Weights of a small GPT-style language model, trained from scratch on English Wikipedia.
Architecture: rotary positions, no biases in attention or MLP, untied embeddings.
Training: 159M tokens, 4856 steps.
Each number is 128 + 32 x the weight over the matrix's rms, rounded and kept within 0 to 255. Layers, rows and columns count from 0.

# layer 2 MLP gate, 256x96, rms 0.145, rows 218-255, columns 0-95
[[141  98 208 155 162 158 145 109 114 160 161 142  87  76 128 101 120 149 162 164 120 142 160  80 114 130 145 174  96 108 117 155 147 100 112 174 114 172 173 101 113 141 161 134  98 169 110 133 174 130  86  83  85 124  73 158 111 113 172 196 133 107 105 142 150 132 180 125 104 114 133 112 171 146 144 151 117 164 120 162 133 124 123 120 106 123 100 163 124 150 172 186 140 133 108 153]
 [ 68 116  95 177  89 128 100 137 106 191 176 152 106  52 178 160  89 137 116 136 131 152 125 132 113 160 138 194 134 139 104  86 126 127 162 136 128 161 164  82 124 157 138 186 154 152  97 130 183 155 134 127 113 142 157 158 132 106 121 167 123 105  65 132 123 118 154 154 120 139 110  82 110 119  72 132 125 138 145 155 130 145 143 122 134  86 114 126 170 131  94 107 108 153 168 153]
 [125 187  69 108  97 160 176 157 118 113 102 122 112 133 143 187 143 157  80 138 113 147  51 139  86 118 132 108 100  82 154 119 172 128 134  99  98  88 121 154  80 163 152 139 137 144 173 148 149 131 130 166 156 107 125  54 198 104 115 101 129 137 148 121 226 134 146 112 152 142  63 131  73 104 108 132 140  93 115 124  92 102 164 107 123 185 118 112 152 151 140 159 182 113 137 164]
 [ 90 221 189 111 140 167 173 118  95 115 146 165 127 119 164  67 142  93 178 198 132 201 160 153 163 189  84 212 104 164  99 140 117 167 170 138 122 170 144  99 143 178 145 144 127 143 114 124 111  84 151 179 125 158 156  87 126 171 113 108  61 119  98 169  85 151  70 170 159 108 201 167 105 111 152 124 164 106 104 139  93  66  90 150  85 194 172 115 149 149  64 110 118 117 112  88]
 [151 151 147  89 143 169 106 103 137 101 113 118 171 111 139 134 121 106  50 127 109 179 101 143  89 139 109 101 136 130 157 157 222 127 143 142 117 103 112 124 114 158  84  96 121  72 150 158 129  98 116 156 157 151  91 123 155 204 104 136  89 108 111 204 105 114 144 182 135 106 150 146 107 144 119 117 126 169 120  86 177  84 175 109 151 134 144 159 170 114 100 118 176 153 125 143]
 [110 133 139  95 125 144 162 139  88  93 133 132 125 131 106 148 115 172 186 151  89 100 144 149 180  99 125 128 136 138 146 116 147 134 141 161 204 142 145  67 109 164 120 104 128 105 121 102 144 124 151 129 137 115 137  67 121 145 114 188  92 140 123 120 110 142  93 104 105 151 122 138  97 109 114 160 126 151 107 105 150 137 129 102 137 156 124 140 166 149 185 164 131  98 183 143]
 [ 99 161 163 144  94 125 141 126  93 102  90 134 109 120  75 178 136 144 134 136 122 115 115 170 140 106 139 106 100  94 162 125 153 141 112 142 156 111  98 159  71 127 174 132 120  89 114 168 177 151 158 138 174 119 169 135 150 116 118  93 153 114 127 100 135 149 148  88 152 127 147 139 114 123 172 173 128  88  83 152  91 150 135 108 160 162 109 122 106  95 151  90 199 175 117 164]
 [158 121 147  65 154 134  94 141 117 124 134  83 114 142 137 150 129 112 110  58 120 104 149  71 140 141 141  64 175 130  81  80 123 140 161 127  96 132 105  88 189 143  82 127 125 157 116 163  84 129 146 113 114  98  83 131 113 137  78 152 141 156 154 175 178 152  66 195 124  87 145 128 166 132 111  92 118 167 129 103 123 123  95 140 123 145 155  75 128 164 108 136 128 172 155 168]
 [ 49 150 167  61 143 121 154 144 145 134 151 128 126  92 131 133 105 116 148 166  71 139 124 113 107 117 157 136 123 174 120 144 173 215 148 239 146 245 148 165 151 137 129 105 104 203 182  93 127 113 111 123 160 104 103 144 111 189 125 227 123 167  85 145 175 112 125 113 119 145 105  72 148 122  80  69 113 211 190 229 125 182  74 103  90 108 118 183 110 155 120 127 152 153  97  55]
 [162 161 176 146 133 112 136 112 120 140 106 138 161 151  78  83 137 105 157 157 110 134 152 113 182  84 117 109  60 116 117 165 113 181 138 140 148 114 115  83 134  82 131 114 122 144 111 107 186  87 115 114  90 120  93 115 139 111 169 149 125 122 152 187  90 131 117 121 153 111 158 157 155  86 182  95 101 135 131 110 160 158 127  95  52 128  92 170  74 222 226 186  88  74 102 116]
 [135 126  65 127 101 110 126 156 107 153 144 160 121  99 152 136 138 116 181 158 146 148 116 182 109 143 149 139 131 144 127 118  97  88 105  80  62 159  99 115 133 108 146 138 124 111  95  72 140 136 121 110 128 130 135 102 133 158 158 128 134 120 101 114 111  96 136  92  84  97 127 117 142 118 122 173 103 123 152 124 144 105 210 113 129 118  87 112 176 100 126 104 103  89 129 115]
 [100 144 115 110 146 106 148 142 100 113 197 140 135 125 159 146  66 137 144  92  94 120 150  95  89 169 177 149 127 122 100 151 105 145 171 162  95 202 156 226 132 117 158 118 108 159 101 100  76 139 119  89 166 155 134 149  80 195 156 103  87 139  33 129 113  96 133 172  79 159 115 127 139 120 129 117  86 102 107 186 175 153 103 132  55  82 101 141 151 128 151 135  95 160 178 132]
 [177 138 152 134 127  71 142 114  80  50 153 120 115 141 113 101 110 107 153 130  90 130 166 116 125 134 185 143 128 181 106 108  78 166 143 111 132 169 127 137 119  74 175 121 112 119 122  96 126  83 117 135 137 122 158 194  65 179 141 122 190 157 143 135 145 123  58 118 119 108 106 174  94 112 111 114  90 172 114 153 183 169  94 112  46 101 162 163 147 138 154 168  77 142 130 101]
 [163 148  74 105  84 108 127 118 115 155 102 150 150 128 103 139  99 123 126 117 157 136 178 194 153 120 181 146 134 133  62 120  48 168 147 106 158 120 126 187  48 130 176 178  89 149 176  84  74 120 123 197 107 159 135 125  71 195 107 122  74 181 135 130  92 125  78 228  79 116 168 164 164 116  89 118 133  51 113 153 158 118  93 156 106 104  95  95  90  95 160 161 173  67 125  83]
 [ 87 153 147 112 135 110 137 120  82 101 126 148 141 150 166 142 100  87 101  84  89 127 112 149 123  94 124 130 127 130  83 130 113 186 151 149  53 120 142 133 159 134 111 101  95  98  91 120 124 125 154 173 109 129 127  73 147 178 159 129  90 116 105 151  96 109 130  85 113 185 146  84 129 195 113 138 124 150 178 147 179 132 131 122 170 147 135 134 136 116 152 157 134 222 153  96]
 [106 115 190 111 121 119 132 121 147 148 123 146  81 140 113  70  78 146 100 138 118 160  87 131 125 186  90 177 150 132 101 154  87 149 121  82 172 147 131 140 119 137  97 129 142 104  88 105 111 149 117 158  60 172  91 123 105 136 196 197 142 109  96 155 144 157 103 171 133 190 169 151 151 171 144 184  94 113  84 163 155  91 133 158 104 145  79 126  99 149 130 185  90 113  54 171]
 [100 100 148 131 100 133 143 125 120  93 118 164 129  99 137 141 128 150 124 154 136 120 177  88  79 166 161  95 114 132 109  96 140 145 106 155 130  98 127 121 181  80  88  72  91 182 120 128 109 147 181 155 157 137 158 171 145 177 172 155 133 136 243 105 155 125 106 137 144 144 132  75 204 122 181 171 126 135 168 167 129 172  91 180 116  66 123 136  84 208  88 128  95 142 103  70]
 [156 140 107 184  76 140 117 126 156 134 146 100 135  91 153 145 136 168 127  89 158  91  83 175  87 103 103 154 107  64 172  80 143  92  87 117 101  81 109  50  97 111 107 127 179  74 103 184 223 181 106 150 137  77 138 112 122  64 140 119 165 106 142 152  76 158 124 220 154 110 139  88 139 172 107 155 143 134 138 137  97 174 103  80 149  99 150  59 121 108  92 128 135 247 102 169]
 [105 119 146 154 122  98 135  73 174 100 101 168 114 110 166 113 163 118 121 151 124 153 115 114 105  94 138 112 111 129 202 125 149 183 103 167 149 148 147  61 109 147  84 142 177 107 133 139  86 107 103 162 149 145 176  86 159 113 135 117  94  82 125 114 144 161 166 127 159 123 138 162 109  98 138 136 190 132 149 124 100 107 137 131 131 137 117 118 147  54 146 107 129 138 102 148]
 [109  85 175  94 164  88 111  87 137  53 164 146  58 190 141 162 111  76 107 190 123 150 127  85 217 111 154 108 164 106 140 129 150  80 159 118 164 168 139 144  93 182 114  85  92 116  94 192 129 103 164 110 136 133 175 124 138 145 122  97 133  96 167 150 129 173  96 178 160 126 177 185 123 118 134  95 240 173 131 128 218 168 148 181 120 176  83 111 104 121 137 113 109  82 150 126]
 [136 135 145 128 103 103  77 134 147 114 114  94 145 121  55  99  84 121 152  95 139 167 145 137 132 126 162 107  96 186 104 136  85 174 157 120 119 141 167 112 166  61 127 181 182 154 136 146 178 138 118 147 186 138 137 117  70  99  75  91 112 158 156 119 154 131 158 125  93 120 121 134 146 102  92 123 146 148 158 127 112 117 114 185 189 160 120 122 135 102  90 150  35 104  94 135]
 [127 137 118  97 141 126 139 176 134 174 136  99 170 125 128 102 113 155 102 121 118 126 127 167 178 158 150 138  98 125 127  82 184 104 128 158 142 159 107 208 152 119  98  39 108  85 175 180 118 141 119 115 170 127 118 186 112 126 100 144 173 161 153 121 133 134 132 117 119 167 136 154  92 195 155 143  90 130 135 136 109 171 102  96 146 138 120 121 107 150  94 131 134 187 120 132]
 [133 126  97  81  87 136 150  98 150 123 144 103 132 165 166 159 103 138  87 123 162  68 159 126 107 133 180 160 138 146  97 145  73 115 123 124 202 113 119 121 106 141  86  94 183  85 134 113  92 110 114 187 141 173 101  86 112 130 122  91 115 151 127 170  73 108  87 153 108 171  57 129  33 173  94  77 126 120 152  90 139  98 193 164 129 162 116 154 170  85  99 164 130 118 164 124]
 [128  45 134 126 102 170 165 113  98 178 153 135 120 166  76 124 170  75  74  88 181 124 113 107  90 169 125 161 150 103 141 131 143 120  79  40 165 115 104 137 110 123 135  80 163 130 114 136 140  91 135 170 138 166 147  92 168  99 162 125 123  72 140 151 125 137  99 161 169 128 121 178 162 105 152 147 177 152 153 118 116 104 111 126  66 170 110 143 144 155 145 115 177  95 116 117]
 [139 102 105 144 144 100 174  96 169 126 189 122  63 165 109  44 171 105 138 138 143 146  55  17 172 119 114 148 119  73 218 189 144 124 138 105 150 125 113 118 144 170 138 150 166 103 168 117 169 115 152 128 165 116 181 146  87 139 118  84 206  84 117 125 100 176 134 123 181 131 150 177 118  72 190 154 157 141  92 120  87  49 192  76  91 124 190 146 146 173 173 156 147 134 163 143]
 [122 133 134 129 141 125  37 133 141 102 137 128 143  90 101 150 132  88 136 162 196 123 104 132 101 144 135 107 145 107 128 122 153 135 130 104 169 155 140  79  61 110 108 204  81 109  70 125 197  83 127 127 145 146 165 104 164 108 118 116 103  66 151 135 131 142 152 108 119  81  96 137 126  89 125 147 136 151  86 121  93  84 137 145 148 153 116 128 111  63 167  63 156 108 136 181]
 [142  85 154 128 166 169  97  98 135  99  87 143 104 144  79 105 157 124 194 208 135 134 187 126  76 139 173 141 145 136 136 141 136 199 106 157 186 127 124  88 143 134 158 127 169 188  86 131 120 141 132 144 176 135 173 132  87 168 131 131 138 130 139  91  68 125 111 136 154 115 188 156 177  59 189 133 186  96 139 151  33 155 139 151  64  96 134 132 157 121 115  82  97  80  80 145]
 [111 151 127 166 109 131 121 148 143  58 146 124 105 150 128 148 171 155 102 176 173 163 101 143 111  91 158 130 201 184 119 179 117 150 118 150 137 164  68 161 151 102 139 100 149 109 143 110 109 123 123 126 160  98 185 136  72 139  64 128 100 136 125 108  81  69  91  90 149 137 146 127 174  71 176 172 143  70  90 138 146 181 160 142 129 156 190 192 127 157 147 148  95 104 110 100]
 [191 132 160  99 124 102 132 110 161 157 138 129 134 113  37 149 179 100  98 171 109 147 165 167 119  99  80  92  81 145 104 173 102 153 160 123 159 143 112 114 105 176 206 224 130 163 134 115 134 113 123  89 126 134  95 108 156  62 121 113  63 132 111 102 121 133 141 171 128 119 140 145 120 149 122 156 129 133 100 128  78 169  77 111 138 156 125 110 148 141 100 130 160 123 102 151]
 [116 154 109 181 119 127  64 152 156  80  45  63 143 120 126 133  98 171  19 158 165 117 207 177 118 188 164 158 117 125  60 167 142 134 117 112 142 135 173 132 122 122 146 131 133 109 175 154 139 143 109 103 194  43 132 174 120 159  83 146 113 167 135 125 181  75 124 163 128 108 169 140  97 202 163 141 191 153 104 166 179 127 157 134 155 175  58 122  81 124 135 143 109 120 127 140]
 [146 186 171 122 174 165 131  65 178  55 100 106  98 101 137 163 120 152 128 171 137 147 106 128 170 114 175 111 115 135 155 135 175 145 163 145 130 166 147  95 117  96  92 110 133  89 138 112 168 153 123 118 151 144  96  48 138 131 123 102  93 115 135 148  64 205 236 144 148 133 144  72 129 112 151 127 167 153 139 161 116 151 145 152 124 192 100  97 103 144 127 206 106 136  43 159]
 [135 149 166 150 162 176 128 125 156  75 140 170 146 104 156 205  69 115 215 138 103 136 166 178 122 159 170 147  89 156 147 146 157 180 129 213 115 147 133  97 108 100 140 128 127 197 159 121 167 141 117 106 168 149 123  90 178 138 123 140 184 168  93 164 122 169  87 163 154  77 183  59 138 138 106 117 144  96 185 151  92 153 135 125 197 130  85 164 107 203 141 143 103  88 115  79]
 [108 101 183 150 195 179 133 144 197 114  67 173  92 198 165 136 142 164 139 158 109 142 145  94 136  87 125 142 144 130  99 143 159 216 121  82 174 158 120 118 166 149 129 104 184 100 133  84 155  90  96 138 139 136 128 152 150  99 138 166 109 124 155 225  63 130 112 171 103 109 155 146 127 171 138 135 156  92 155  82 100 183 142 138 155 255  97 107  98 163 120 107  43 142 121 145]
 [116  93 106 107 152 134 101 127 147  97 107  81 238 215 143 102 120 142 126  67 160  91 156  71 121 153 138  86 112 136 121 107 185  97 122  95 113 106  72 135 126 133 117 109 166 133 134 133 126 158 176 157 113  83  94 160 146 149 157 154 184 126 177 139 130 115 164  89 109 122 159 164 132 184 177 108 129 167 121 116 111 144 121 134 106  57 122 127  91 130 157  95 185  92 129  36]
 [144 108 105 158 108 158 113 135  72 169 143 165 101 126 123 132  95 110  95 141 130 128 115 142 120 109 116 209 135 143 128 129  55 125 134 146 107  90 138 132 148 166 133 122 144 105 107 150  79  97 122 200 141 171 128  80 122 118 138  76 142 104 109 145 108  68  76 131 116 118 130 143 131 131 120 129 113 117 129 130 112 103 144 105 102 151 107 145 182  84 109  98  96 130 110 132]
 [170 126 115 134 127 136 146 133 125 242 141 144 132  93 114 146 131  82  82 115  44 126  95 164 114 148  55 138 108 136 109 111  99  62 110 165 120 109  91 141 110 159 147 161 135 104 107 165  87 145 129  80  97 117 132 185 211 116 141 121 111 134  52 126 158 143 156 165  70  85 123 135 118 126 117  96  94  98 144 173 142 102  67 132  45  93  63 113 144 113 112  62 134 110 132 147]
 [178 116 136 114  94 127 133 127  75 119  63  93 181 136 106  91 153 197  88  83 118 118 101 131 161 125 140 119 119 133 104 136 115 127  86 129 124  66 107 171  92 170 139 112 101 165 182  83  68 147 128 141 165 101 138  98 115 137  82 100 159 153 118  83  99  49 114 124 154 141 183 130 162 111 154 120 102 124 119  87 130 144 124 121 165 124 186  86 142 106 156 145 155  98  59 109]
 [198 114 145 150 192 104 163  85 135 136 105 132 170 124 126 151 169 136 110 100  76 127 104  88 138 103 162  92 110 156  65 161 131 100  95 156 153 145  91 122 105 111 147 133 162 143 151 186 142 142 163 202 137 175  81 119 118 102 110  92 152 179 126 176 146 129 134  81 167 129 140 157 151 131 116  73  87 185 134 151  84 142  86 108  87  84 156 134 119 104 148 131 133 141 135 104]]